python train.py --d_model=96 --activation="squared_relu" --lr_head=0.00753 --steps=3847
Each number is 128 + 24 x the weight over its row's rms, rounded and kept within 0 to 255. Layers, rows and columns count from 0. Numbers have three digits each. The size before them is the row's rms in percent of the matrix's.

# layer 4 MLP down, 96x384, rms 0.125, rows 0-95, columns 0-127
091:151071153080143159120113140119136140125165122144111117093137100114145123125083116130125115155145158105153147128119128114124151151139131108170145130139124080135131109091164130078099135093126104111175096082126115108100079120137119122142125091177150120117105129091158152104128122144101128120104132119133121089143138136127157091114081128120121136112123106145130124137125115091165169124170
099:125141146169111134143112129122109134098117133122140138165106133163142130137111194139083091101117119121144096138165181112098137156101083113125132118108121149131100128144136137128136143098110167146123119113105117124163159152140131164110168113125133123126104158136143111103189136091158130125141130144135167163133111121144141139108155073128114160131063120167129125096124167113059117141153
103:158150143122144143111136151113117114143112089113173107110159137122099119148072172129164114167095144146141137088131129125113125117116140150118139163162100153131124125168131137138127120109091103156139127143118129132158089120106127123109155174154126090146150147150088120069122129156126108143101136086172124204121128179115153189153139152142142101108119137103130111122137131201149103123131
102:108111145142113108152123132125136121101131106123109120079097161111121115123109113165114098144123114141119096073118154118146155155107097091107112108149119150132137126054173116123107182176106133130109114081120096100181176128085137185134153072126122098132114126099154120107179149097088114129144129095121148132145125107133113125114141169103139142133112170138123182118108123138114151065160
105:140139117103120087108078130106178102142136098153109141127070083089092128156116130101166128118133120116109153112094104127153096138128139146126132149152129078126098158153101105143115128117129086165078158161102108090148138104167121092097144145118136161116155104116069160130116127175118159126105102143099135133115156105142124141153129147105151119175109128112122102135157150085163162137125
101:132155144083104147167115129167177130120125129156098164099135093160119121188124125124165110142157112087161125124167094129128093135115120160127139085113108127134125144161105144160118174118122108133112155118143111118108161098131131144108169140103134108148163130111122095144137117164140107171123098121146141124152143162134120140135140160165148127149148119152126069127193072123148109115133
100:115090124137138162152099139121158143111154151148123105166151145145147117150119108102091135144090101111127106181123135130102125107103088102147150121147125114156116115112149130113142112114085160098133124142139108179092121107172119180148121088106137168143156142121080097147136103123073125096130122142092142118143128112112119134144116147120115144130104122130128165098071149122121155119104
106:113116127122119080151134140125111126126135158133099112106129128088161115106117147103114135098132137160103122104058149103130150116099158121119147118131111119097159088091088112087108109062112132141086082106146111120098186129109111158150132123169120171145111122091130159103159124100143139137106150115083190107135120122140133118118121113117120127160160137123129096091137160147092109137110
106:165096105146133151138166113125124090142162124149157126128101137100153123150115103166097098147134118096128122144133133119100154076128096118120072158088139115185136104096110167129145146098080134092159121136133115134160077119129169144166130128078097091128076141151148136101122133123121115106138148125177133088123108102108137133160038147149148146088117163120127154105118135135140125121111
104:145130128115094109143152149145111089105133049106076139099084121117116143138172065119111085135117074141154114128127120109127159092120103162147141114126128136131155143134129173111157153126115100125141104118116109105090148102076125179170162121082103109092122143131089154140113130071118176135114183134165143133151144112148148098158128134106138153132100127090125146106114144140151114110151
109:140088140123083132135116114136112153096107118138122130164154083089096148126170095133119111101115131137141135175092142161106115138135099128110093117189098135120133106129123147140147090169133125100159092096115126114113107103113137116129151097185181148145118129100134159086141148138120166148119123106131168164144121139085139105124135157153122094131138118129127145132100148106167121136167
104:142130130127079114146145128124146145151083192165132136121105142118119117098140149101136149119074158146120117140154129114109132094134116112082110162137126121122124179137082135082141150112123116102134105143178087110110115124139113160129153138125135158138134124110132119067091159124168160143150120076141162127134110137088143160119095118116095136175143107134132115145147167093109088154151
097:116120111118110120129106139107135145121118149113153087145147152146121120148151164162101159126112124108110099130158139112107135126102095118114066169101164190116109130110181117100133126152124109147139105113116121072145094146109134152142132137138140105130134141138132129092151164098137177100144084110135101144123123083132110183131143135101147122086076124109129137114108168105135135123179
091:100182118111121140111199162083137099133201104137128116134097135168140157121082080133101126131113123126152091121147087162139121130091110133124124109116146138166105126094143153145146135158113129115139141109104125160139114130089105104143144137117125086094128131134122159150124098129120126144136162097108130106115142097100124113137127107175116149159081098138126117074132129119155137215105
112:147071144140133108142108109126148074081172096160182114149120139100148136157163148142130122192157129119115126124188154144148116167129129116137129147152124172106159133144137117105110086183151177116113151125102163121151124158105138154134112142126130148126073132113156115151097121118142125122127126139154096119114130138124083140141161150140151110111100128148129149163114121120107112105134
102:119138134153111138132172131103116114111107115201076150126083154123139130094171164161156077142101065152075121161143089141151145164164126148107109121166120095111128108080095104106093104147113157098161138088192123183141103100134161112117126105097101115089103123121090124125152136101145117133121162139136124101127115120186130142114113112168129113146136128147132125120089094090129116131134
111:128158142105107121130152116108113124101134134135122126126149130159127135136115156144090153109070108110187114124134157116153143148119094114135136126124097149158145101071114158126142137119077192087126161118180142137124125180129128146130147128097133109139133125091118118170088095125135087116109135136124098073133114133109114106114121142122136136135099148128129088111131147124158111146148
086:095132109128144115133101121134144118122168138127105124158124127156101145090150133124105150132157083133063176123146094141098101124161134129149153113129165142107077157169124130161131140123128145131192131086093120127098159145103160121101131101103119147102093111098124112093118111151131161157163117078170154140132161149140140090126119165125135157137119097158127107134155154118149110137153
106:118126167114130140126164090124117153130174160095095134151148130120132118145144175129116135144097136110117164157114116123116134112130114109185116136092096148108122120138116130073112127152091115147095155149106175185140084187098113149122166107088120135130132152100120173126147103143127101151139175160094149155140113077175130156103179133117123138153095147122122120097136156132156167113149
098:131123112112136155138148107088138145099153161158086120159148095117121157093126151107129166119163086123137126137125134109118133127121143131167125127120111151123165102133145099126114140127113120113111163115115137081132097146172152110116102104115125125132127109138122126144042088146093132099122129129119176133130137102131122182170168150102130134194145164099125133108146124131121149155147
104:105102137110144093131104170122140051134170114101159116113124137122108137120086146115108146094125143168151144124131143129134142130081181109107138142145089135147133102167120182141150073149168158181127107124133132084148134074116153148134099124138124109128106138163108136142141127113125144138134077138184119114126120152095111127182139114129120149127130100148126167185124139083153148186104
107:142145112111093121113130137104160069135143148057122164126118133139139161145102120124098123139124118157140130116069091100145143153111112145190163148163117145147103108127135132160120152112180149094058120136118151152114142134130126104124163143099154168114095099123128135151112150146158136088116171174134114144109150149128102140081071077125118163154141124151128118092156133121169160156105
104:115144117096143123129165145123161105150131110123123146098108100128092074146134101128137107137150131141123161167120118137111107107140088120145162075132142099127083096109136125167098100139162082146153105094132106126107106101091156175115110140116114130135107123124131124125139116143151115148087127126133143159125118100129124112137164120120188109112114137115130121190113109137142140099102
094:094164125130121165135090109130056136152157094132110103120099137156140160119119109140115133129103122160111106133150146103114122120099129160079123113128154125103157104128181105136148129132124179083126131148113126120146130094131103178144135149135103143157120142126139108163139148128105158131126130086087170124131127088098127119127126135165111118137159118143131142101136150115113142125137
104:114092103162154144150134154116156110108084136125129113134140096143108104158103168085142126143138099153119125116136142150138111102109113124123168129140072118115080097146105123125139118136146077128150127129094100107113151112127083122143113136140108128158118141144146114122165097145127131127104121166170104134118126137136130121106121139116103129147075147100125120156127158138131150150152
111:131175118119117177132103156121086124129121127120118129126093110111078123157128120113139127120119112138109099117151142114119112113120123124143153111117108150123111089147150102095168113107132130131092137133094087108093149110133102112138104106125183076125115129120131162138119118117127102127147139108116084126125119103094105112092133122131116143126164100125125161126113115125098150089099
093:164110139163125124140148110107161111109096099088140121118152143124119126123080105117125154087164157135106145119126143122139126123129112131121094163111132101098171123153113161120139161112143097100126110134113152091179125135147171139139074121140155108126095143147122107122164148093110100149109147142190116109147130136130113133119101134111162145126135170127127142133123118139148147137164
100:128136121121137142131110106143151115131133163130117136110106155161122137095146094147110140179120135126168108135180112186120117125114128153065121127094154127145155126108123165107143156159116101077055134128157096133111123110169119139130098116144127106092146125166143124097121137122110118096149100132156116096120123150126148173135075104143081135124144137133137110112093147151170160168098
098:128159142147121127111154119133109138101097147157164101157137141140127125142066162156147158139127119137059119181140126172150138122162129155165138136138188142156135093174180099157097140126105094151118130109131148160107144175128147163092144125154159089131143110161120085131112100147187163135154141100161161135121114131139083149134151132107141102108134136125128131081117131108102147131165
103:125135123132136139114102077138123100117123106117131122138129090134157160124183117127105108156159144166112095106121168084096145149150130157162127104107120117144116062130170157124110169099120145102116129091125128166138187125122110162139134116180077150139108128122156097130119130133143122181135155147089156144106127155146115063104120092118095135161156152136126131086138124133117114170148
106:137111148165132106156125154137112133095130155137129076116145139130142090090099117118155096117119184140104141103140121113131145111130122159114118180130104188122193138130150154139136098135102152094128111141089142105177135129110110131112123103162123099146129157097127110171108141077139128182154182144124124146161150156134161106127152156117100143086131120130128151136173161114150096144172
103:105133115136122134125168113109131166122125140134115100161104118122111134073159139130131119138141207128121099126127122153110151142117118101134125113114128134155161128168136173120173155153133113107138146147144097177126128170126140086156147094132108160154131120153115115119132150136144125090127119104183104126110131125112175149101105109172137156124155131117132153130095158156134141112108
111:125118135125162093138103139110119086120137106149105156134122163127087135137174119173155077120148134192140150080099179159134167119131154145128127112109110082136156117183158123139087113113154102131132145110145119138131132142097093111106127115160155159128147126132088143159194095123112122112128162122115142139143128124146106126139140159104183130121170118116134183099137094132123112126098
099:142147166104141157141141166106158157139161112143144132101099143166147153194108157144111154130109155103128120145130136145149152141163110135109177123151136128116102125141124109118168147124124118136084144130094168135140166123070141118129131109087117146135095155142116149156108134114140078127148122097095082152136109130171118140131150153143109124149128142107126097123116079110106142099134
103:165121124124108124121137132158150116128107126113147135153134127142123103153137154104131128190092104112137116159101129095124097160118155122139125165143093096099175104091082142117145132158094100105143140154094141163142107123109125147129146084156120105132091162096106124156163125145148098144124107158142183144140127140153136107103160136147078137174114127115130082095134089155121100065139
088:129158125164123080120153142146114096134157144117105167147141106109132132148085139130111154152122186136067135126150111145145102116112140143113103119084128171109093091153150140098157096123138112148158130150173114139140087114117141053127139136097130124136116144169132143125111192137126137099144139160160175157132118100131131129113130108110156122075117108165125128202121127114120121127120
105:159117154129148120123146123134093104105127136171136122111125134104149155150167152109145083162136080150099144126127148119144148150179106134112090136130138125121164181116112091083120131106114112089117145137131130165106152082131105109162118128130156110152119133143130173162140076122207081144122116145096145138123133143201145112091132161061102152116153137144127094095138100165116152144145
093:135069109094110125149136106113161122124175105132133120142143107133163158130123138104126104093127142059088119126123130125127122124114110154125147109147132149179127108106121125109107129099147103089133122091124147109100134129160100155133131111157117140098126132152127124082138125169112132152094124122105057104144142119127108084113158087138119122112124094125125117105093204109133123151135
107:094121127170109156143139159134145148149145128141139107151089165103123179123145137113142149135107122128118131108134093140121105144120162142147117148139122113092128134148161103131156139160121124135118117130130162154159111152120131100110150127130143175120119125129145113122120163098125154095144167156156091145142111112134131143111138111093117151114131124110134159132137156113139098148095
079:119117126147096122124103142096104083085163145127122136115121111137125086142087126146132101111093076125114134116108159155097138137146130142090171086116137108111163142129155111156114168132135149165117121145113127120129134145168116106133157119117151131131129122111117127112101127130116135158116118100168119140118138151100132130101097127113143144120136114128124129120149122163140138134136
095:161127135127112148115121114135116107107169114146138134121135110174161160100128103099089125146129148151096103106123160136143127134143130159111116131147109201125180153104161135160103159188166151145147144143124100173121148131117115143164155160135075114163125140099109085199180094089132172149086140137122128115126132107101093148134160107121118125126148127129127146124113114077129113124127
090:102140133116134115122141114150096117073151164169097122117121164130119120110122114138136170172086123150098095114145129141140116110101127139147132121140155119186133146148142133142129130119118157097127114133083101147102157145124109157142167090123168106150170117132137144153121124091118104137151122093082153089119131177146105129103095152084133131105147132121126102143135170153141147154149
102:141106135109092147134147118187150115108104128113134156136104083107082130131090116121132100145155138103146136143134135155118111106154125112085200131153142166148165143150093088125125106139137139090113132107091145174127136142177135177100131116150136107136159110113121137089112085133148097133107125133118104156118122123091138132179136112161137167117122127136133139146131138139145143136104
103:112149135130127193104115121107109144140117088117092127111093094148144121129151128115156108123086109150196111143137110131142199130146089122090143103123179140158121114098135127143077165099178132169101130128144124127146099132176111090129143139151148135196106136116160140096174129146113121139131112094073091133115106111120120126140111164124117126129151122171132126120133124136157166145103
105:142144151146158080130123127133142080120136144117140119112185104092099176102130086130102113141113110127106130149096148145118129124071113133134159128139151181144099080154135127122117076067143082122109117079082113147098194170116118147184090174117170081127123138089170132116115110124142104159143166142154166141103159136101126126085092128152146109140132120119131124112162109123087109097120
094:160139107132163081121143139104134148126135134116126112120156137141110121106120144085161165157123116120101130108133155147116130145122155121102137138123134094121149136165090144152120136090151093131116142142123109106144114117138122134134135112126148102111131096129119109125106140137091164126139153179057116119115148084142148101143110166094143107089131161116129126133144151140116129116114
096:125108124117152100125125117151109150126119099082129098107118140160128115126077118131141148134142146136145134117117110088164090108148100122110116151121169098141152121161144134130078110194150165153122157134107139174157122192128107145101129136142148167130102139144147079172141197124159183170148132134124125136133123123129069096070111157109149112140139140127130090151096151063109094096147
105:132157101105115116131118124157086131120135142173103148113178158144178173123140135127123170142116166129129151159099113064120107126156110126134123107123105135113152136128108107145111117115118119120182133157121089172120097089108129115081147131096152137146111142158173092115149114157152151108135154130123134120136112152128122144165100134110158132127152131112127132104102136119093095130130
090:103128144115119170128104107119093115152119093170108122105126095130139153126128151131109155119128132196113127134155141136124104096199104152155090114108153104152115128124128118119160149120147072089141099172064116160138094133111153137126164143099134151113137122101121113155118127126103110160122103111121127072133162123121177106123121143092122103092131127127121138098147137152142122123074
108:106173129156148110139156102126119199136085110127081116119123120143101159168156121118112117121135192161174110115108161148118116069090157144177141113084187116114105107148164134143147115112128115136149123124176123094118144126145142151121119106149104143115105128110110142094091131115136094116138097121127082169156132128125170119104142122108156162142142140117127144119182126127091134140148
095:115129132125122146109127176114119149148162162140126144125147114146181150125130136105119118136124196160164138126114120122152126149146133118107114125143094141082126140132120072180129098059118148141133078173185138117102137126149128088162122146138089144106116131134152101108143122157139092112130080140096136149127129103116115119121118089148107120139152107152129132119114131121160110076122
095:108155155128118117130147135150137136118143145152136123115157135130119150109151115115066151139173123156145122144153126083121136098118128127116080121118122143073110147186163106128123149125137196111133130150121130130150096160123139152146125119142090146110080134111112138130108099135171140098114141123083155086138125112122142141114184133121110148120133123140127114109131151112135119092121
106:150139131135128127123149077097114122128137131112114142123126098180138157128128131144087127123123156111149123184085085102127157145111133139157122068127141127144114127125122157148117098126114147169104047165116091118123089144123083113138144095109140167148115146116100129120106122155094104102156079098192127146126093107160108117110132135153147148121065077106131162134131155107100134142134
089:141137129092112129119124090075102170098157109135120095135118120155095188109113128115117118153151134149093093113166107129127143134156130122139118125153136130144141126184157134127126145076152089114142130112127101136126130169125118152105136145132151124150137130152105145125127109113115113139121096116081088123124179122133115117084139125129144119156123126148125140140167127118106114089145
098:124128146103124092126132122108133111115065119105128106102121100143133117120121133120138118154115162136145170131116093116146142110132111124073119145092108086143136162094124091126106137078150092109137139138184165124128106115129191115123118148095135114120126139120099112128090130127105087075109151139098078175140135118111138141129135135139106125133134138127137099080101119137102092093082
102:091102148093143106144166158111111149128149148136109140164137120144114097136118093121154137075148074116120128152105126125106116103136141090110164136139148084161100131176107131113127114158149102103156128153127127121109150141094126138160120127110103156153145149126149113149145134155079094113093139157111086124149099097136181138155145157170100114119131149123125128075112103106103117130167
096:128101151142136113136120131126160100139111161130130140106153104093124117105129089139121130133129066110111145120139106124183114120133116118141146137130149168162114130121131121144105128093139129169157128123109130151191106144131131095124160140102120123077116167099146163118156123135136144126098163111072098114131149133157111113127123116129164131118117133129127138119151130116107105131105
109:120072105174124132127154162151126150137160124134169098123125141158139100112146167114099144114118126134081143126093109156128162115089151124087120166146150175127139084131114105183146134147120088124161136172136107143138096126110138089123115128100147140116136114176094143077197102125161106089164178116134145159114122096108133130050097134134129162091171133102128154101112126128087131115142
102:099099132158106090137118075114138139138166110131090094110098192115157079108164120168115136147117089112118131152139131133149153161126106136145137124117097131158187157087166093136111126097119140096101116127092123152117107145086120125145130156131155190123145145141123136136072126134110123105103139125155111126115136096145143108089110166133105134120108148115135131118148110104076155139094
099:138140113116122104123095117148156145108125115122124127129101130140140131150107109147128125183137109115141152122140106097127115139152131141141128112115100114129081111152123110092135109125128106169112134157163156120140128118095174104109139143134101095100135115129144136131100133089126138136092138110127142103125132129120154135110100116146122101154134148123129117115139115125107121132112
087:114105128106130096132160152126148138147138118135125076155126153075129115153151103144102126152135124116169133137110112102122126126070118080131101149126108135136115174109141105104129145144121106128135101159109108115098140105062165128109128141148104158117146114092103161100145125130105133080119097172165137094133116152118172158153075052135163120106103150108131143126138086080131154113146
102:108104114157149148128142098138111130148116155150095117087135158105090141158147108127133094112147149113163163128132124120119084112050165136153144095106119081081116145148111111096137129058120110134163146144159092154130149096135153105168145130100123086083166139140141163111131126178136106167130134077145104115123159132118179119113148121084148148157120119091128146166135109164134116141141
104:108108130135087174103090137131101141090094157164152097122107103132147162112106121142127126128129133149102146135158196105112110148167097112137144164165110117148145142150151129139139127175120142095141150136196175153135128104110108114118189116145139095151132121184123134148046157111183131126133137149133125120127122144151155116108183139146100145137095108160129088128148111149140147179158
097:150099128076135174124166130098121145127174108129115110149123092092118156115116085127095112129129168102136136137102125142133124112135098157123133151183155115129138142128168116103116094134107142125120160103148094131142114161126158160125154111117136108112169118116136100105112182121118135111101168115118117066139116152163127109131122106189197144099134124121133133131112122068110173121139
101:101145115109127079100166122127157112109130119186132104119145148120123124101121128136146164101091170146134122137161157107139140154079140144145074126145082127107152118099115122128137145077123163137140155123129113160120156132129108110104112082159137117161138102098073145138137116163127087184160094120129182138105163153123113105131125121183056165126102118100130142125100102134111087131114
111:094135114151123141119076153137135116107098103092131105182114113128137125119092125157118135143147115142175096155150122135119120105128091099177113119088160109171144121101129137059168131105116115129137105154113116165110119122137122139119137130127118130124115134160108151136192173124104110117087165117118074112109108121157126115104114106135094101098092121117129107128148183153106120148123
105:108126125124107134148121165131111072153098143150187119147141147112167147066092097179119111153135112104144132144096112128138132141100134109146129102136127140163160153104124142122155141153115123101090113126143086123133119123106176099082096126129149139129150131105093116152117072095130164104138128107109131093127117097124162102136118114152108144140141095171133121104123145137168142115067
096:145142125164139079135153136138124097145090138140182142159112147069146091110142140141131140110175143130135114128139130119106071121104136143155140119132154132139135131142125166125167140107142168093118114154127126115130182109160124135106080112131092135153118104138145124106122185144093130094130117100148105109136152159111149155131138163129135121124126107118124124075132135137187128143109
100:147109161144151096153176128103136142104113112141128131157124150119138117130138152151149118140111107121134132114116122093146115088152110144132168130128112112132122109124158139121082086110060108126107169083149108150124124135153133092103128132109127083095135131081147134152122119124127148134141143130130150144148148150173185086085113108085119124145144126151123133129122121103121096193146
099:132141123122083112139116123115122134132162137140053112122096114095167104156119091155142133145131089096100084149097136160138141137104129131124113125099126093126093120113100113127150153147124113171122136138160163053098106127113137093142153092145153124098163127099142121096131145095139096123136122089114082105122128136134149146162160130099143129110115143127126101079149123144089133178100
094:135134125142119139124150121167127146123100121134168097067119127094104138100090118126130106117095088156119121131112141136146138158154107110069134102134146124119132165114147107094124126103107182132111135171169131155137176168182068128089120101170127147125141146099114127142188162133140156159084135097187122143121168131144147116108118136101132121154134112134128138148142118152129113145126
086:100076138127087150123152104146082117143141124112121144123090069118160118125120136109159121140170156160160161108118117172079176130146108112108076145165106117134131126108156129116172138147142095124143135181142152120167093073105104148163116112141141162112141169106129123157106149119134118129122136145013116144141146160149165148121080172115152106119110151155127117144135098143126098134125
093:135107139097124101138066123087156117142090103153144130106118153147123146152127119113154119148124133148143106119089181144131150147093163131140119139152109090116142113122126138163127123104107149155120095111117113146121151108138159103160133151133133160131109124104101125152096176140129150147101120134127152131133140116152136111092144139144105107137149132079131083084150134106135170134148
093:093137105166113151132152115166126129144106144122140078118124152121128133069146115143124111154149080114113118096134129147144103164129136112117146137122124126161095114118129157093130143146082146072098128120140099096107158112171168122176145120091137111119110127148146088109099131104142150111112167134115077137127131182136160126130126068133117137153170159143124087060113132144126130124074
092:115146148159113155115099171146137131141167163113156118149136119172134128125126156153137139181152109123141151101159178129125127108114066158166134101134123101155130160085087129130094152078156146146143133129142111122117174140142077161143132148089127147142099142109155103164163112152181151114109114140159111111109138147113116157129116152135136130142100138113126141132142161145122182167160
090:129110118097106085121146149197138130118120090087120144126131129109128135149125126129102094115174135180151126107184099113112154128137113134165069117134126140095122130140097130145113119100130139129114140152141131103128100117127123156152123122132100155150113130168136150094118127084157180115120065130139189116119095078131116150144133122141139141147144154109125107143099141127146141105114
101:128102081147127112120139078146118105127131103120106122138133174165149172111116139146098119120191161118132097127146180077101094113163129130109122163110108128129146100143154120137101130099129076132155104134158070133127106150143155085126116136148108139119058115160109157160097110111108116100185093098127146139134123097108176147151105165078096140117115119136126136091127146123120100115156
110:112114126113098133143120169153156098134106086145118136144111125141156142123135112148084109140097116164106115136108139144113151154082103141116138108127106160118135104116128167147154165133147138098142080109104140099122089138123119182181115092082084124095103143148139108153170106092145122118118126103143131144144128104113128098075141154111098144144180132116129117089112162157121154140120
092:140144138119102112124086108161129089085117157162136154118153143155177108133135137142134133128133151116110126125165176146135092161149115119078097134133149146137127113131145138175149112124115112160146087103130080137120112082133121141144140141110119135111154138096133114083106114157149122079117085121153128166133111143143096108107142161113059135143164109125127123146110174109117122146137
112:132066124149127116121141136142145126127128118105123135129143114163105143153121137116143100142133125161117147111153138129123110166198158132136099097118171114133154113130088134138131141121135126161163138119136110149108170128107163167132098110181143136102125120182090147080138120133119159127111120083164172099146137185125116099122120110147145109176117128124133150167132099145112144094134
100:127107116135139126126088108176149141106110132131141129158140113135156130130126097123120097135116084091162131164119139155111134131051160119159133149157080112125120139126133114103139106137126113098148151149102112124112154134121135150098155087125150168128129150083181137135108155113065128129133132106090116110120123113168134126141163123149168118159124106118130182188165116124141135078112
092:098124136123136125124158122065093137121119142108126145081133170102103116154116150110103130138159125104108145136107099101135137109108121152133076102134119160127158150108109114147118083153142124118130123158109079174108084117139126105173111168123163127090154145150174100158100060090146086139137135167033130120125120151138129138094138150157148106110152130131116105154140129093096146128127
088:145132161125119130119143150149110101117099127119117143118100109115142124118105166119177146090126062177103165151188152144141130110108117109211148141158121080123149094131102116139144131134110146118114152111109142121147149107136133115113160081107134108124153124107147129132119112148139156145137156168090145088134141156177142114163138153108111134151098153120118124133121087159092103097135
098:165114124113162168141134095153155118139083115107123118124073152114116149144176126100135112150134145118071151126166165114133112201137141141138119125114124140143166138114111151085077171104135153181160113124083116101134187179089093131154153134122124100099130115126124148074120155116179131125119142126116121104130111111137147129111141168121130138149132125134122126089137139124165173159183
111:128119138130117101135115116108141113140127119060133116137119139092123148083100103141130160104107144159123126110123100160136136119089135143158175130133160155135129142136123148104150130115120093102095082158082133165140141128104074183085138097113140124088163152149123091139127121107052072101136154136156101104144123107136113168112123127139137111187144137072124112119093108135105120102115
090:102164132147146122125122098101135160126185102151094132129145143108142156114104112128159098092131109132135128104102116152088133200110113116114125118133093088125081134126130141089099143112168139146122152108098166122119155110142157128109144120110150130120172155177128156135089094093094088137108193168109123139140131085144127109160130129117148128150148125130129110160134113119117138101108
104:126100139157145119131137124152099148132079120126143101147118153165097144133164133151111120114142197113108131150061123139102137165132132092155155159107144108111080104126120116146147131098102148123121084139110101144151135165116116123129120107141142115136156135110103084140099119124163095103136149135129140130116096099131121086178096131144142125131112127157131123092168117159169144049109
093:130148140118118104125167092159121127166096162108105140114162127125127120121140117101140142119142114101110129107143165125121084145112113159083131135139121151101169164125107138114110132120109149087102158153126131130140096173130127161101145114146105188133160121121122122139092087122146113145121138164140157140118162165118169151130135114137136149088137066141126116130184116102124097144147
115:125107122109084104124140124145126078101125152116133130131187100157137109148141112117089150142104118157113153100108139104109106137142159139115133138136121140150098156075082128066089121137107094140165134123095156117140124146132145132082155081109102164081163123118088130135156115097109081127113097115147142137136143153107139113123142154130154136110109127142121097186157107115114133091159
102:157115155140138099137180183162119125125139147139108151154136117081140158123157133112065071126152112103113118147105154145111135158154175097127149163161178170142155134125110059145116059121145105184138134107146125167107103152149126157110164159179117105146148124109122171113128132142161138130140133121122084143112134110102133107124161095131156121115105110127127104146124150117101157112125
100:159138100120143135125157122162090138139161122074133135126129147148096178104142124155128131081097151130129161113148092132140103095124146153134137132081104155080191159150096175120084103141127176110108132097120123115144131158113097132126138108153123158142093145150092151088161128120132110161152180124136122106134146139141156118152118098084112108112138104137132098124147117146112131104132
088:134109124102097163113093118102162131124129129139149138123139183143098124161114099165160130108109116110135094123177081100119101154169099116150172134094106149144120125133119140169143136147131148096130094157115141144141100120122138112131170113118142123134149148116112092141147131159142157176165149127101148124134104070122099100123135081179147157147096140112128106090116152126185122165101
107:113118129111128147119115070116090167122126123128129150141112134114089124123094101094119111138120166168129105152126103116140137149129123126109111132158137099059134110099152085121107114141109137130153141117193147106149135167153180110136104121167118125117127143154116105116091126145086167121152113127140159079118156149143134091099134137124144131109149171133128142130105132180104119131132
098:122092142155134130147078158099121108106163155099155150090134161137152149135173144127122145163115085116143132131146123130083148122107118142165092138141136153154108104148111152135130184129117158158132119126096095130141072092098149176130140130125125163093103128107138148133165169132139135125166147098168162130134116093097120117115127136133110135059124122114131131103139115119153086119108
098:111113156144125117115132135133140116109126103147132144129121127090150117127124105149083121115126120178150092145130149107148125106094127124084162086144151143166157140119160126119139164167128124056116128116156101148118102151149107103148159178115079122122145108120138128119120164150144131104106158130067095104111122097119134136125111114138097147112088140154132129070119126181106181165122
100:117089153141116136139115077085150162163077139118102132148105117113142132096121106116134154088113125106105079131110168130136125123171110078100124109150127125132180149122144149114135154117138124148094152106136138159074090158118143115080151098131127151126158114124136153119128108152117117121138162122136114089149098159167123135127080144116148137125147124140125155115139114110155165121080